Each number is 128 + 32 x the weight over its row's rms, rounded and kept within 0 to 255. Layers, rows and columns count from 0. The size above them is the row's rms in percent of the matrix's.

# layer 4 MLP gate, 6144x768, rms 0.0825, rows 2879-2890, columns 192-383
size [ 97 100  95 101  98 101  94 106 105 105 102 100]
[[118 114  95 146  89 153 113  87 137 143 107 120 158 115 118 119  83  92 125  84 140 129  99 125 104 107  76  97 104 137  88 175 101 131 106 174 106 146  94 144 156 157 124 130 106 100 134 129 161 160 118 123 142 124 160 130 181 134 135  91 152  90  94  73 110  53 135 121  52 131 132 147 127 194 102 120 110 148  87 138 117 123 128 114 141 126 120 166 174 159 114 159 128 130 149  58 119 141 173 123  98 125 128 139 144 125  79  87  82 133  35  46 211  86 110 162 101 142  94  90 131 149 150 144 155 134 168  99  96  98 137 145 138  97 189 159 103 116 124  87 128  96 122 126 180  81 163 169 114  99 148 141 142 131  86 118 102 171 124 150 115 111 103 139 151 100 172 121 248  79 126 119 125 107 117  65  83 128 143 133 126 162 123 148 108 165 146  93 123 137  72 119]
 [109 157 133 150 152 146  93 104 155 163  67  88 117  98  42 118 133 151 144 149  99 148  59 126 129 107 157  94  82 107 131  96 148 154 178 136 139 105 111 126 141 169 155 186 139 138 155 120  75 164 151 172 143 102 103  98 153 132 107 137 113 177 150 146 146 146 123  95 121 136  88  95 136 100  69 112 155 144 112 156 182 123 145 151 123 112 111  80  62 114  88 133 160 119 106 124 189  98 138 118 138 118 102 146 174 109  98 181 153  81 117  92 169 125 170 135 127 120 165 177 119  97 149 180 127 123 110 161 139  97 138 141 138 138 108 122 127 129  79 131 186 113 161 190 144 156  75 115  94 218 179 111 130 119  91 144 108 104  85 101 160 126 168 149  90 112  94  94 190 154 142  89 136 107 119 125 167  97 146 118 141 114 142  93 104 185 186 106 115  91 117 149]
 [211 121 132 105 110 125 141 151 152 122  90 111 119 150  83 149 173 140 187 137 130 137 161 129 200  90 112 123 161 179  90 112 144  69 154  94 124  92 190 221  86 137 155 107 117 136 156 105 147 112 158 191 165 112 159 122 171 135 129 216 151 153 152 135 144 101 173 118  58 107 102 138  81 127 165 123 132 120 131 173 161 165  91 118 116 135 139 103  92 134 161 112 103 101 129 102 130 124 107 166 153 132  81 144  89 106 154 131 150 172 133 164 134 181 101 171 111 132 112 131 191  68 127 143 127 187 144 147 121 100 153 135 115 163 119 120 136 167 194 134 192 136 111 109 119 146 172 127 106 195 114  75 165  96 169 188 148 149 109 140  87  91 138 110  51  61 136 140 141 182 138 115 165 105  94 152 178 132 187  60 121 116 113 205 117 110  86 145 176 152 134 127]
 [ 99 149 118 106 139  92 136 119 197 181 154 156 112  99 147 130 107  88 134 136 126  86 146 137 144 145  93 148 147 110 116 144 168  33 106 113  99 165 122 166 187 131 131 113 143  94 177 119  86  89 144  86 157 116 160 150 138 127 169 122 125 158 147  82 114 144  73 100 123  87 145 119 149  72 137 114  95 141 122 114 147 108 144 102 123  92 139 139 178  91 103 170 138  59 188 109  52  94 106 134 154 147 160  97 163 117  76 126 135 116 112 173 108  55 124 139 130  68 121 124 170  96 140 162 118 111 122 139  81  88 109 209 114  99 104 155 146 115 201 200 171 112 197 160 139 161 190 126 117 146 130 107 105 109 107 141  85 110 110 146  81 132 143 158 162  96 105 105 168 221  96 128  90 131 161  81 150 122 140 124 124 118  85 113 124 104  90 114 113 154 162 108]
 [117 163 128 116 154 112 131 115 170  73 119  74 162 132 187 132 165 122  98 115 122  57  58 122 138 147 135  89 143  87 182 107 119 109 131 136 170  92  51 112 100 129  75 131 160 133 156 133 104 142 138 148 127 118 134  71 104 145 136 106  63 160  85 142 100 145 127 174 126 159  88 145 128 134  45  99 166 113 149  79  71 107 166 184 192 149 153 117 121 141 206 108  83 182 140 132 104 206 107 179 191  83 108 132 109 115 159 121 111  93  94 125  95 169 120 125 143 130  96 153  80 184 174 142 164 173 143 135  93 142 120  74 154 131 103 131  97  81  73 159 130 102 135 153 121  78 146 148  63 145 131 106 114 150 164  96  95 120 177 182  83 142 143 112 143 140  78 100  91 118 152 113 139  75 139 147 133 138 127 150  94 124 104  92 141 174 150 131 188  72 154 111]
 [175 173 121  82   8 106 140 147 158 138 136 125 136 136  68 147  90 121 105 152 145  98  98 117 172 101 124 114 177 163 206 151 149  69 100 154 137 152 140 106  97 138 138 107 129 100 103 149 136  91 107  94 154 148 106  99 106 132 118 132 142 117  97 125 109 100 102 133 139 131  81 140 108 118  87  87 108 177 131 137  64 107 131 112 135 145 139 126  92  69 167  98 121 114  77 101 171 117  64 100 162 161 120  79  88  96 165 150 163 113 102 102 103 151 153  81 145 114 173 145 198 150 150 121 177 166 125 129 107 221 140 164 134 156 144 155 139 153 124 154 106 121 126 127 130 161 136  67 104 152 142  83 126 160 114 148 119 109 122  88 108 106  98 164 146  96  59 101 160 135 107 151 159 135 117 164 157  82 126 167 123 104 134 126 155 119  94 121  60 118 107 109]
 [145  70 122 152 107 162 120 132 123 153 175 113 140 155 105  93 129 168 193 112 179 167 186 147  92  53 108 104 168 172 127 118 121 167  69 128  56 149  95 150 141 155  83 138 122 128 152 140 111  67 168 117 172 151  85 131 174 109 135 104 117  95 131 119 121 185 128 160 118 110 176 129  95 136 111 116 170  89 103 137 138 124  95 126 111 136 114 158 125  83 133  54 100 149  72 128 176 160  65 143 122  95 176 156 142 116 143 151 138 140 113 141  66 138  81  35 103  96 149 135 102 167 111 142 146 152 155 115 142 200 111  96 124 137  60 153 110 145 124 119 133  87 129 129 114 155 176 103 109 114 150 110 101 132 130 144 153  80  80 114 129  99 127 143 131 135 143  64 183 172 130  66 167 128 110  76  67  67  99  91 109  76  70 124 138 160 134 124 108 100  80 137]
 [189  88  76 115  61 139 164 130 117 123 155  91 177 118  92  82  71 100 110 192  88 156 120 195 155 106 121  88 107 149 166 101  75 110 145 154 177 106 151 154 140 135 201 165 145 143  96 136 160  74  87  82 191 108 121 135 162 139 134  99 122 155 118 100 122 145 132 111 102 178 133 138 147 187 131 114 157 167 104 129 158 141 106  87  82 110 238 120 125 137 152  63 100  72 107  94 161 133 159  99 123 187 117 131 103  58 100 120 158  93  82 132 122  80 125 145 108 127 145  99 176 140 126 139 127 167 146  83 110 128  82  89 102 165 124  83 141 138 115 105 142 150  94  76 101 166  62 117 113 105 130 139  80 138 100 118 133 161 125 145  98 169 132 131 143 135 163 150 166 162 122 143 127 113 156 104  95 158 109 134 181 133 165 136 127 122 106 108 176 125 177 144]
 [109 142 121 156 107 121 127 154 132 179 152 157 128 165 166 162 136 194 155 125 146 118 169 110 134 144 111 132 115  90  91 150 112 134 125 152 103 113 120 133 170 116 107 134 174 110 118 101 131 110  98 125 152 111  93 161 147 140 122  87  71  60  89 111 143 131 101 210 107 102 140 134 138  71 118 123 125 112 204 114 156  88 154  77  89 182 169  97 190 112 100 134  91  68 147 124 157 147 131 108 146 112 122 139  94 100  94 110 155 115 107 131 159 110 185 132 141 144 204 163 125 179 154 139 104 140  78 155 148 141  79 127 128 108 137 172  82  82  63 120 152 127 160 145 142 165 153 134  95 144 140 138 167 119 160 103 145 115 145 122 103 181  81 143 101 141 191  68 117 137  99 179 104 157 128  89  71 169  59  92 152 156  97 112 131 125  94 218 159 107 138 178]
 [152 147 154 154 192 118 178 214 197 119 178 169 159 112  77 142 106 161  97  71 209  90 136 120 151 158 146 155 155  94 140 128  62 107  94 111 148 134 164  90 161 101  21 104  79 167 107 104 160  31 127 134 121 130 109 120 131 125 121 128 115 119 119 160 133 133 132 148 102 109 183  51 135  76 134 117 149 137 132 156 113 116 176 142 122 108 121 173 110 173  91 180 187 106 173 161 167 104 160  97  87 163 147 164 104 138  94  69 122 142 110 144 123 146  81 149 151 157 134 159 142 116 141 184  71 111  41 131 146 122 194 196 179 104 125  59 118 129 156 112 106  65 146 140 162 147 105 230 154 104  89 140 156 121  86 115 101 141 110 148 126 139 132  13 106 125 127 147 115 155  97 109 186  71  85  64 116 118 130  99 106 108 152  65 117 163 140  76  87 101 106  64]
 [121 146 104 122 158 108  42 121 168 162 106 170  94 176  65  86 194 135  97 113 147 111 115 108 126 151  99  68 143  95 170 164 142  86 111 174 122 125 119 137 194  82 103 144 133 105 124 170  85 120 115 143 123 132 127 173  80 143  91  64 157  84 124 160 135  99 166 102  75 118 149  97 144  20 107 102 112 114 165 134  96 138 151 114 115 153 150 159 172 128 155 107 144 137 153 148 109 127 151 114 152 120  97 186 177 158  99  83 144  88 157 158 175 119 156 166 143  48  87  99  89 137  95 150 139 186 124 126 147 125 172 139 196  87 127 126 103 141 147 118 150 162  79  97 113 111 124 147 160 117 142 149 186  56  66 167 111 163  59 146 100 162 143 162  62 137 111  83 113 174  76 120 116 110 157 121 121 145 136 160 101 142 135 123  89 184 138  85 159 120  87  91]
 [130 119 118 130 137 174 168 112  80 176 173 102 111  73  98 194 171  63  99 102 151 102 112 140 185 151 160 115 101 213 156 196 109 114 138 115 117 178  65 113 112 173 110 128 126 197 123 131 115 128 154 163 165 163 109  55 154  73 172  71  78 111 120 136 100  87 106 110 165 162 167 159 126 134 122 145 140 177 204  57 129  79 179 161  90  66  96 171 162 110 173 164 135  97 103 122 100 120 134 150 134 126 140 143 111 126 113 151 180 151  50 148 155 126  67 187  87  86 129 152  91 131  81 155 141 140 156 106 129  91 120 142 113 133 116 116 121  75 150 144 171 129  74  83 141 112 117  83 113 133 168 128 146 112 166 146 141 136 120 139  94 127  57 111 106 106 144 146 132 144 105 156 114 117  99 121 153 174 131 132  84  83 145 113 154 148 117 136 149 152  92  99]]
# layer 4 MLP up, 6144x768, rms 0.0808, rows 2879-2890, columns 192-383
size [100  95  97  99 102 105  97 102 105 106 101 103]
[[130 122 148  97  99 102 136 106 130 147 137 135 135 115 157 140 102  88 114 127 141 109 130 126 142 143  74  96 181 186 102 132 162 148 104 153 135 142 134 124 176  39 128 105 164 134 121 156 155 101 129 121 178 147 116 157 117 107 138 125  84  71 152 136  67  57 124 153 107  78 132 121 111 181 122 148 116 125  96 107  83 137 132 187 106 164 136  57 150  69 130 137 217 135 110 174 133  80 124 147 137  98 161 151 153 121 117 113 119 151 109 110 145 232 123 136  82 149 125 178 118  94 212 126  83 162 160  97 119 160  74  92 144 138 136 129  94  94 149 132 205 114 132 177 134 171 144  76 120 134 105 163 103 182 125 163 129 105  95  85 129 135  62 134 125  94 153 150  91 130 166  93  94 134 165 119  95 123 180 148 120 159 149 166 127 145 128 136 117 111 148 104]
 [171 154 110 151 152 139 102  68  56 115  83 130 123 150  98 132 135 152 144 125 147  86 156  88 140 114 150 108 109 105 132 168 125 154 111 122 114 104 107 147 130 187  99  94 168 105 123  77 141 124  86 169 140 117 145 184 125 102  46  97 153 192  48 124 160 172 179 104 142 110  95  66 170 192 137 103 150 127 181 142 128 118 110 119  69 169 183 197 182 137 155 110 139  49  97 140 146 166 177  76 123 129 118 122 142 132 187 126 127 129 132 129 147  92 118 181  87 145 115 107 120 152 101  91 128 162 129 103  94 132 101  99  92 154 169 132 179  42  92 145  89 104 137 124  79 128 136 146 126  57 151 138 122 153 165 150 157 108 145  98  70 122 150 109 171 146 163 114 119 120 121  72 144 132  85 143  99 171 102 131 124 144 118  68 103 159  93 135 110  94 108 154]
 [116 120 101 118  78  54 114 115  86 165 132 206 174 131 148 152 166 128 176 102 143 135  80 225  99 179 132 135 146  84 140 190 113 124 130 142 143 141 136 179 120 118 153  92  92 185 162  62  72  82 160 103 119 112 116 134  99  78 154 166 106  75 123 135 180  76 115  93 128 116 165  94  85 231 112 104  81 136  83 121 103 130 141 218 177 144  72 116 110 113 144 104 155 120 160 116 109  90 112 108  54  92 127 136 178  92 157 185 142 163 117  85 110  74 165 190 173 147 111  79  81 112 124 128 103 175 129 108 183 102 138  84 121 135 140  98  76 187 112  97 150 191 109 120  77  97  86 103 115  97  84 111 147  97 141  70 141 143 181 202 109 154 189 173  92 116 141 137 157 125 100 123 131 117 123 160 139 110 181 100  98 162  94 132 155  76 137 149 142 100  39 147]
 [169  69  97 146 146 153 133 131 174 199 171 163 135 107  95 121 192  83 100 151 162 145 151 128 157 121 163 132 169 127  86  88 143 139 116 125 159 112 142 126 130 112 120 197 148 152 133  98 166 108  96 152  78 126 126 162 124  83 154 192 142  65 125 176  67 160  97 154 128 146 132 135  83 153  95 144 132 189 136 140 104 136 138 162 169 175 153 118 157 135  80 170 102 107 153 182 141 121 108 123 109  99 140 100 107 114  90 144 126 121 181 137 101 127 193  68 101 121 181  75 162 123 175 140 120 119 107  61 143 151 121 132  87 137 102  93 103 174 141  97 105 132 137  93 106 165 156 125 129 110 110 141 150 170 120 123 153 188 179  96 139 150 171 136  97  99 176 152 136 100 124 203 112 106 111  82 113 144 153 140  68 161 102  71 132 189  49 109 123  68 156 145]
 [ 81 187 189  93  92 119 175 119 144 150 122  79 147  90 158  76 100 131 140 132 136  66 197 160 159 156 148  96 144 120 184 140 171 118 124 142 184  96 160 166 116 142 160 139 101 117 118 114 157 144 106 132 115 180 156 109 114 122 156 121  91 166 104 127 108  94 157 168 105  62 133 157  99  77 100 122 146  40 144 109  51 128 100 120  73 105 133  60  84 159 143 116  85 152 131 136 132 110 150 186 154 145 134 144 169  71  80 146 112 146 145 123 108  91 130 162 136 164 114 162  97 123 117 117 200 140 186 162 105 136 108 127 199 133  81 157 165  90  45 159 141 101 129 185 142 156  69 168  51 168 149 121 147 137  82 153  78 134 145 166 119 138 136  93 122  25 148 137 130 127 103 173 116 131  91  95 125 165 137 103 141 132 111  85 134 100 185 109 117 134 156 126]
 [156 153 102 115 117 115 117  97 196 130 177  58 125 102  70 188  76  93 149  93  83  58 141 101 148  96 156 195 100 162 133 150 164 217 141 195 100 113 115  82  54 117 169 154 106 161 126 149 148 170  91 127 166 124 170 108 101  91 139 117 149  64 140 145 152  84 114 139 141 104 113 167 118 131  89 152 171 148 155 156  71 170 148 146 120 175 169 107  62  93 124 140 106 102 125  92 156  92 126 142  90 159 108  96 104 106 104 104  91 103 134  68 120 158 134 109 139  82 104 108 124 155 132  97 141 149 141 199  81 145 172 127 167 131 160 144 161 112 132  80 169  95 140 171 109 151 130  74  69 122 114 170 125 122  95 156 155  88 172 115 129 142 123 137 127 129 123 158 149  70  78 167 152  97 138 152 130 122 156  99  76 189 107 129  63 110  51 166 180 177  74 107]
 [158 101 156 144 127 128 133  30 162 114 165 153 163 159 155 190 129  57 135 160 111 153  86 189 151 138 157 121 109 122 142 126 163 142 193 160 188 101 149 123  80 106 152 172 149 123 157 167  85 143 151 132 122 132 114 132  83  84 138 129 122 147 133 183 136 155 173 160  86 153  87 129 165  80 150 154 108 136  99 107 198 126 123 154 151  84  99 113 117 143 106 134 164 121 151 127  95 156 161 128 140  94 166 111  58  96 106 143  74 128 104  89 118 139 140 121  72 102 116 136 189 146 153 111 124 147 142  89 168 112 116 135  87 130 129 116 133 180 130 173 159 105 117 136 209  64 124 115 194 143 131 144 116 126 110 202 178 139 171  88 123 115 167 126 118 161 124 147 115 154 109 149 114  88 116 198 137 116 107 119  99 167 128 111 167 154 104 106 124 214 183 169]
 [134 131 140 135 200 137 125 152 154  76  58 138 157 126  69 160 183 190 169 110 126 139 138  66 123  87 115 137 102  74  67 209 167  70  97  57 150 152 140  71 132 126  64 150 105 121 108 112 109 143 140 131  63 168 144  61 127 109 100 144 134  85 122  94 101 135 182 117  65 135 151  95 156  88 126 123 113 126 159 123 139 107 160 244 104 118  94 171 104 152 121 151 187 160 116 131 142 108 103 148 110 101 124 153 168 170 136 124 117 131 116  83  99 148 120 208  65 171 100 121  98 135 175 110 138  49 124 182 122  88 105  97 146 111 153 159 124  94  87 122 122  94 131 161 148 139 155 164 122 136 109 112 138 125 133 126 131  88 119 113 153  51 121 127 155  90 139 125 134 147 139  83 164 139 175 153 179 156 158 143 116 147  55 134 103 124  83 171 111 119  97 113]
 [ 93 159 100 141 140  90 134 159 133 112 125 124 128 165 182 126 116 131 142 128 151 111 118 123  93 140 120 162  87 138 123 123  88 156 109 111 139 128 138 181 149 103 182  81  58 116 201 113 120 135 135 149 136  90 105 121  96  90 124 118 142 139 168  69 157  80 107 174  92  86 119 135 118 116 104 131 111 111 168 111 127  72 150  53 135 189 116 125 133 132 130 154 120  55 106 128 133 118 130  80 157 117 128 111 174 118 175 110 153 134 112  43 118  99 190 182 158 140 126 227 178 156 116 102 137 108 126 173 111 166  97 151 116  83 154 167 112 117  92 110 139 146 138 112 151 174 131  90  73 184 123 151 147 151  83 125 136 132 125  92  76 140  50 109 142 122 219 119  94 117 107  95 157 175 115 185  87 174  88 122 187 156  83 158 180 156 153 189 148 114 150 168]
 [134 102 124 100  76  95  86 140  83 143 168 126 125 133 130 100 145 163 144 102 128 122 140 167 142 108 155 143  63 140 148 153 150 110 142  79 124 153 165 155 134  70  99 169  83 126 121 117 114 110 117  86 201  89 125 146 123 169 166 113 161 193 110 146 166  63  97 139  87 122 119  82 122 117 119  79 136 157  96 141 163  90 162  85 136  75 120 124 117 113 136 124 177 186  77 150 134 108 196 162  75 181 147 111 184  98 139 108 146 155 115 121 188 154  90  85 157 140 201 110 186 103 149 179 125 108 108 150 109 182  97 165 129 153 118 124 112 140 122  75 135 133 152 104 120  88 216 211 174  71  99  86 122  47  88 151 147 119 179 200 134 132 128 119 149 139  92  87 145 120 134 123  78 177 112 139  87 160 143 127  95  50 155 139 157 170 143 118 165 121 157 176]
 [ 84  77 174 131 173 125 144 110 170 101 156  63 123 140 116 156  89  85 107  83  71 119 162 110 102 127  83 102  77 153 143  90 154 151 160  61 106 123 168 145 148 142 138 107 149  78 131 185 138 111 188 115 114  95 110 143 109 128 136 175 120 171  54 200  75 143 188  98  83  68 107 108 137 144 109  91 142 158  86 160 158  92  79 108 139 138  80 207 129  86 101 109 157 171 174 103 163 178 119 143 126 125  73 115 139 108 132 136 175 164 141 137 117  86 150  39 131 108 148 138 117 126 119  85 136 100 133  83  85  72 112  94 111 123 118  92 122 182 114  83 123  83 149  82  90 183 106 125 150 119 163 180 127 117 166 159 126 133 154 131  66 100 123 126 149 108 147 176  91 120 126 148 121 129 145  53 154 131 134 164 163 152 175  82 121 115  77 167 139 161 128 121]
 [ 99 138 110 109 119 111 107 128 144 155  68 105 184 120 105 127 110 163 185 153 102 183 123 191 158 128 155 171 172 148 122 168 109 100 107 139  99 130 117 103 106  58 147  92 145 128 148 112 105 152  88  41 203  59 135 163 159 177 106 136 111 134 181  93 114 111 130 174 110  96  93 122  53 116 121 110 107 137 141 201  89 140  70 147 175 197 153  87 157 122 180 100 147 177 142 107 128 184 111 133 155 130 151 135 168 120 128 150  95 124 145 114 125 155 202 118  90 130 206 104 146 108 133 139 148 167 188 162 110 141 141 139 145  86  86 107 104 109 165 117  80 127 161 123 169 138 140 101 131 114 115 129 109 171 120  96  99 102  92  94 111 157 158 115 126  42 112 107 128 132 118  82 112 104 172  79 117 127 119  91 186 184  92 114  95  58 132 106 100 116 131  89]]
# layer 4 MLP down (transposed), 6144x768, rms 0.0545, rows 2879-2890, columns 192-383
size [ 85 102 105 104  79  94  94  78  96 109 108  98]
[[186 137 136  73  89  94 101 105 140  71 102 105  93 151  96 123 135 132 126  80 158 119 141 141 150 114 134 101 128 139 130  80 128 143 142 168 121 124 111 100  98 121 166 121  84 126 107 125  95 145 145 150 176 105 141 141 124 158 158 191 102 100 186 162 129 102 142  95 252 130 144  63 178 115 136 107 141 135  83 140 166 129  75 153 135 143 104 131 127 112 104 150 100 171 138 149  99 156 158 158 125 118 110 133  95 121 188 144 155 136 157 121 141 101 106 158 205  88 129 177 155 117 125 174 147  69 162 136 112 150 124 119 105  89 157 135 126 131 153 188 190 149 126 168 150  88  61 154 150 125 122 157 138 196 152 137 122 119 136 156 107 187 165 139 144 117 127  92 103  98 128 161 158  90  59 146 128 153 105 160 168  74 165 102 168  74  83 193 135  92 145 156]
 [113 151 137 109  99 107 161 124 105  99 157 173 128 176 112 133 173 144 102 123  96 190 139  74 140 120 126 137 156 143 149 186 155 145 124 176 130 160 126 154 114 125 139  90  85 149 202 115  82 132 125 113 205 110 152  93  88 161  97  93 142 130 159 103 166 102 198 124 135 143  71 108 186 166 126  43 119 186 139  96  76 127 142 116  93 185 130 150 164 123 123  85  83 152 203 168 192 133 157 139 127 131  76 116 144 104 101  98  98 182 108 151 117 153 114 139 155 163 130 141 112 181 136 106  85 134 137 126 113 155  99 128 107 128 151 160 148 100 132 147  95 183 141 106  95 154 128 122 146 144 180 114 177 137 152 160 183 148 134 150 132 139 141 141 119 134  89 139 181  98 157 138 129 134 153 193 144 184 112  91  75  74 162 119 159 149  77  87  97  75 144  77]
 [ 98  99 200 151 164 123 164 132 156 164 178 135 116  52 135 157 151 122 106 100 102 160 109 117 116 124 109 158 166 190 185  85 118 153  81  62 102 111  94 157 138 100 183 163 137 122 168  77 171 124  94 111 131 102 132  91 119 134  85 147 164 112 109  98 152 132  97 130 117 100 108 118 118  71 124 110 168 133 139 114 105 145  89 111 117 131 150 156 138 168 101 130 118 190 157 135  78  91 136 170 111  97 149 128 184  94  99 194 127 115 131 116  92 132  82 158 134 229 120 126 111 143  87 112 108 103 200 131 174  98 128 108 105 164 129 172 153  49 133  98 113 168 157 155 166 148 173 200 159 122  90  70 208 139 170 121 140 101  99 193 114 147  89 114  78 172 124  96 136 102 128 127  87  97 114  93 169 176 138 108 108 152 119 115 153 123 101 159  87 121 104 128]
 [165  99 109 180  93 154 113  97 109 182  63 142 114 146 165 168 172  91 185 120  84  72 175 139 117 136 138 121 153 122 145 140  99 120 140 128 148 179 125 172 146 121 104 179 182 130 138 114 150 143 121  82 144 105 218 163  97 130 162 193 186 205 124 153 160 173 160 136 187 100 193 133 157  96 106 139  85 160  50 157 103 114 164 115 136 181 181 130 141 106  90 121 105 138 111 148 158 137 142 135 130  92 114 148 165 150 137 116 120 172 186 156 167 142 136 148 136 166 110 120 166 138 112 116 179 142 108 180 164 126 123 134 152 100 180 124 119 122  62 100 137 130 161 125 117 173  94 103 135 163  98  88 107 109 149  91 145 143 126 133 128  28 157 115  72 100 140  99 116  89 186 164 150 134  87 123 129 145 123 172 139 165 131 117 155  97 141 108 102  70 109 159]
 [110 172 138 198 147 139 122 175 149  69 156  97 159 119 120 141 153 163 137 124  62 124 126 111 136 161 149 120 157 143 147 153 127 101 164 127 135 101 118 133 125  79 110 144 174 142 162  72 128 111 119 145 183 133 105 129  94 119 156 169 134 183 153  90  85 111 150 144 107 156 146 113 107 111 105  78 159 102 116  78 117  82 175  80 188 147 192 128 109 173 130 139 115 153 134 189  97 161 104  91  80  89  78 182 102 137  95 189 162 145 117 127 154 114 119 115 105 143 166 157 146 174 170 162 162 119 139 139 142 137 111  54 144 141  97 123  78 132 103 156  98  85 143  71 148 172 122 182  91 125 130 102  88 132 145 102 142  98 142 146 119 168 148 132 126 168 125 128 157 106  59 159 132 122 156 152 120  91 162 120  93 113 101  67 124 173 116 128 115 120 145  97]
 [130  86 156 166 140 161 101 151 125 100 104 153 128 121 157 164  92 131 163 132 156 109 140 104 185 118 155 186 182 102 138 168 117 137 154 175 107 120 125  92 163 100  98 124 134 120 172 173  68 168  79  51 148 112 107 127 109  79 190  90 159 124 173 113 158 166 112 135 223  90 138 151  99 184 107 149 151 180 136 139  20 146 206  77 136 167 164 101 111  58 168  86 120 192 129 106 173  95 142 122 117 137 142  73 142 131 151 118 157 139 157 157 114 115 141 156 151 115 111 125 211 140 123  82 138 130 107 118 128 145 110 150 106 141 145 122 176 130 138 182 139 133 139 179 149 150 140 108 128 175 155 192 110  94 133 136 120 160 110  97  91  93 100 127 170  85 138  97 139  98 179 158 161 152 166 143 117 117 160 130 120  97  77 135 134 139  89 163  79 134 117 111]
 [ 88  99 169  80  48  40  86 131 129 116 147 123 204  79 142 124 147  83 128  97 110 169 114 127 102 122 159 136 144 107 148 120 102 147 161 154 113 118 130 118 108  92 144 143 130 151 135 103 116 118 169  63 191  75 116 173 141 121 122 164 148 132  99 158 159  60 176 146 127 112 120  96 154 101  78 138 139 153 151  83 174  86 166 120 109 122  70 166 133 128 154 128 154 133 137 112 119 180 164 137 122 149 136 127  99  73 134 145 133 125 137 106 132 128 144 163 135 129 131 108 144 176 157 136 133 143 137 146 150 140 185 195  87 110 133 170  74  77 133 145 129  54 121 107 104  60 166 129 146 141  81 124 100 123 152 107 177 213 131 155 126 103 169 174 104 125  68 125 113  89 149 206  69 138  93 174 173  98 110 135 131 123 191 142  72  75  57 144 139 131 108 147]
 [159 146 124  58 122 100 149  98 147  97 123 170  78  88 120  81 201 132 170 152 101 132 133 163  95 115 139 168 114  87  77 166 199 127 121  72 109 114 122  83 135 116 134 155 129 125 151  96  90 145 167 116 104 100 148  79 113 133 133 113 130 145 136 113 126 175 195 153  78 108 115 141 154 104  99  64 115 135 127 109 150 109  59 185 176 125 102 137  83 109 106  77 189 139 167  98 146  47 118 135 125  88 109 119 123  71 139 146 166  82  98 143 157 161 136 210  75 143  90 123  78 113 138  69 102 135 212 165 164 157 143 152 182  75  95 112 162  87 161 159 102 144  89  82 130 154 107 142  93 134  92  87 182 114  61 125  99 148 153 122 125 154 141 170 102 158 124 172 138 148  89 117 156 137 135 141 143 132 129 112  99 139 130  94 131 115  94 161 141 188 167 127]
 [ 81 117 127 143 163 128 108 172 177 129 186 123 106 166 112 105 155 102 133 147 112 151  74  89  80 141 161 154 149 128 177 121  70 127 107  96 195 160 114 143 142  85 115  81  97  88 147  82 142 119 121 145 101 108  85 175 141 140 176 135 113 106 121 138 177  85 137 120  53 136 137 163 131  55 127  94 112 121 214 137 114  93 124  73 104  98 128 100 119 104 134 170  91  86 138 117 130 121 112 105 117  89 160 139  99 104 108 132 135 158  73 105 165 118 138 162 166  90 174 141 166 157 119 118  70  87 143 128 130 130  65 112 151 111 143 197 148 148  81 131 140 128 136 121 110 153 100 101 103 105  85 162 127 148 118  96 120 125 109 146 133 175  86 164 150 160 183  82  93  91  98 134 141 145 105 150 129 152 146 102 142 161 148  83 160 145 116 162 141  72 108 120]
 [159 142 163 101 151 122 141 152 169 125 140 149 110 106 167 165 120 164 108  97 161 137  98  91 122  86 140  83 147 151 113 163 111 140 164  83 133 127 125 144 166 119  94 180  64 107 149 134 114 125 125 155 186  79 157 137 102 123 117  93 122 156 163 110 146  73  96 107  86 114 108  99 105 140 169  64 107 150 154 138  72  66 135 127  92 132  96 147 110 114 134 145 138  94 140  97 102  70 112 128 125 164 110 136 163 157 151 199 153 137 177 118  79 150 150 146 141 172  93 112 211  87 131 173 118  97 111 116  83 157 120 142 152 167 124  79  95  97 110  75 100 114 171 127 130  63 129 168 205  74 153 107 102  85  99 141 166 150  86 170 126 151 130 156 107 141 129 126 175 102 117 187  98 149 110  99 100 135 104 158 128  70 154 130 144 123 134 130 120  57 122 107]
 [106 141 129 173 118 178 124 118  87  71 151 100 143 122 141 179  95  82 122 125 148 169 132 144 113 137  97  98 119 150 101 172 154 123 135 126 114 151 139  83 113 165 161 142 145 172 164 103 100 123 139 125 125 174 107 109 135 106  50 157 121 144  43 144 148 100  84 165 173  94 114  76 106 104 111 163  51 150 129 126  30  79 109 173  94 154 114 114 133 116 136 104 110 148 133  94 152  94 139  66 142 111 144 148 115 138 158  83  91 103 120 121 176 135 165 129  81 157 148  70 134 158  90 184 121 187 140 117  75 132 107 209 171  82 164 136 137 144 117 147 150 105 132 102 134 153 204  96 161 108 125 184  87  97 147 117  99  98  98 163 151 103 178 124 135 172 106 157 147  68 127 167 170 149 126 122  95 120 132 102 115 194 171 158 100 127 121 133  88  86 125 217]
 [136 140 101 133 128  84 133 141  82 112 112 163  96 149  86 106  70 204 122 110 124 107 101 188 145  90 169 116 126 132  91  80 120 154 130 131 147 168 133 127 155 134 155 157 130 123 135 115 113 115 112 137 121 106 152  97 180 132 185 177  97  76  95 105  94  98 164 112 111 123 118 109 155  76 143 173 208  89 123 134  96 173 131 120 118  66 131 137 152 110 130 114 135 151 152 168 144 109 148 118 151 134 114 139 128 129 125 101 140 155  91  83  51  91  71  98 180 116 101  72 144 138 117 198 150 132 129  99 105 113 112 130 142  62 112 164 120  82 168  72 165 139 151 162 154 148 106  84  84 113  89 189 120 105  71 126 152 117 127 102  86   9  94 105 145 167 187 185 128 103 141 185  81 115 120  98 160 114 165 100 134  71  87 175 189 134 120 147 139  98  72 199]]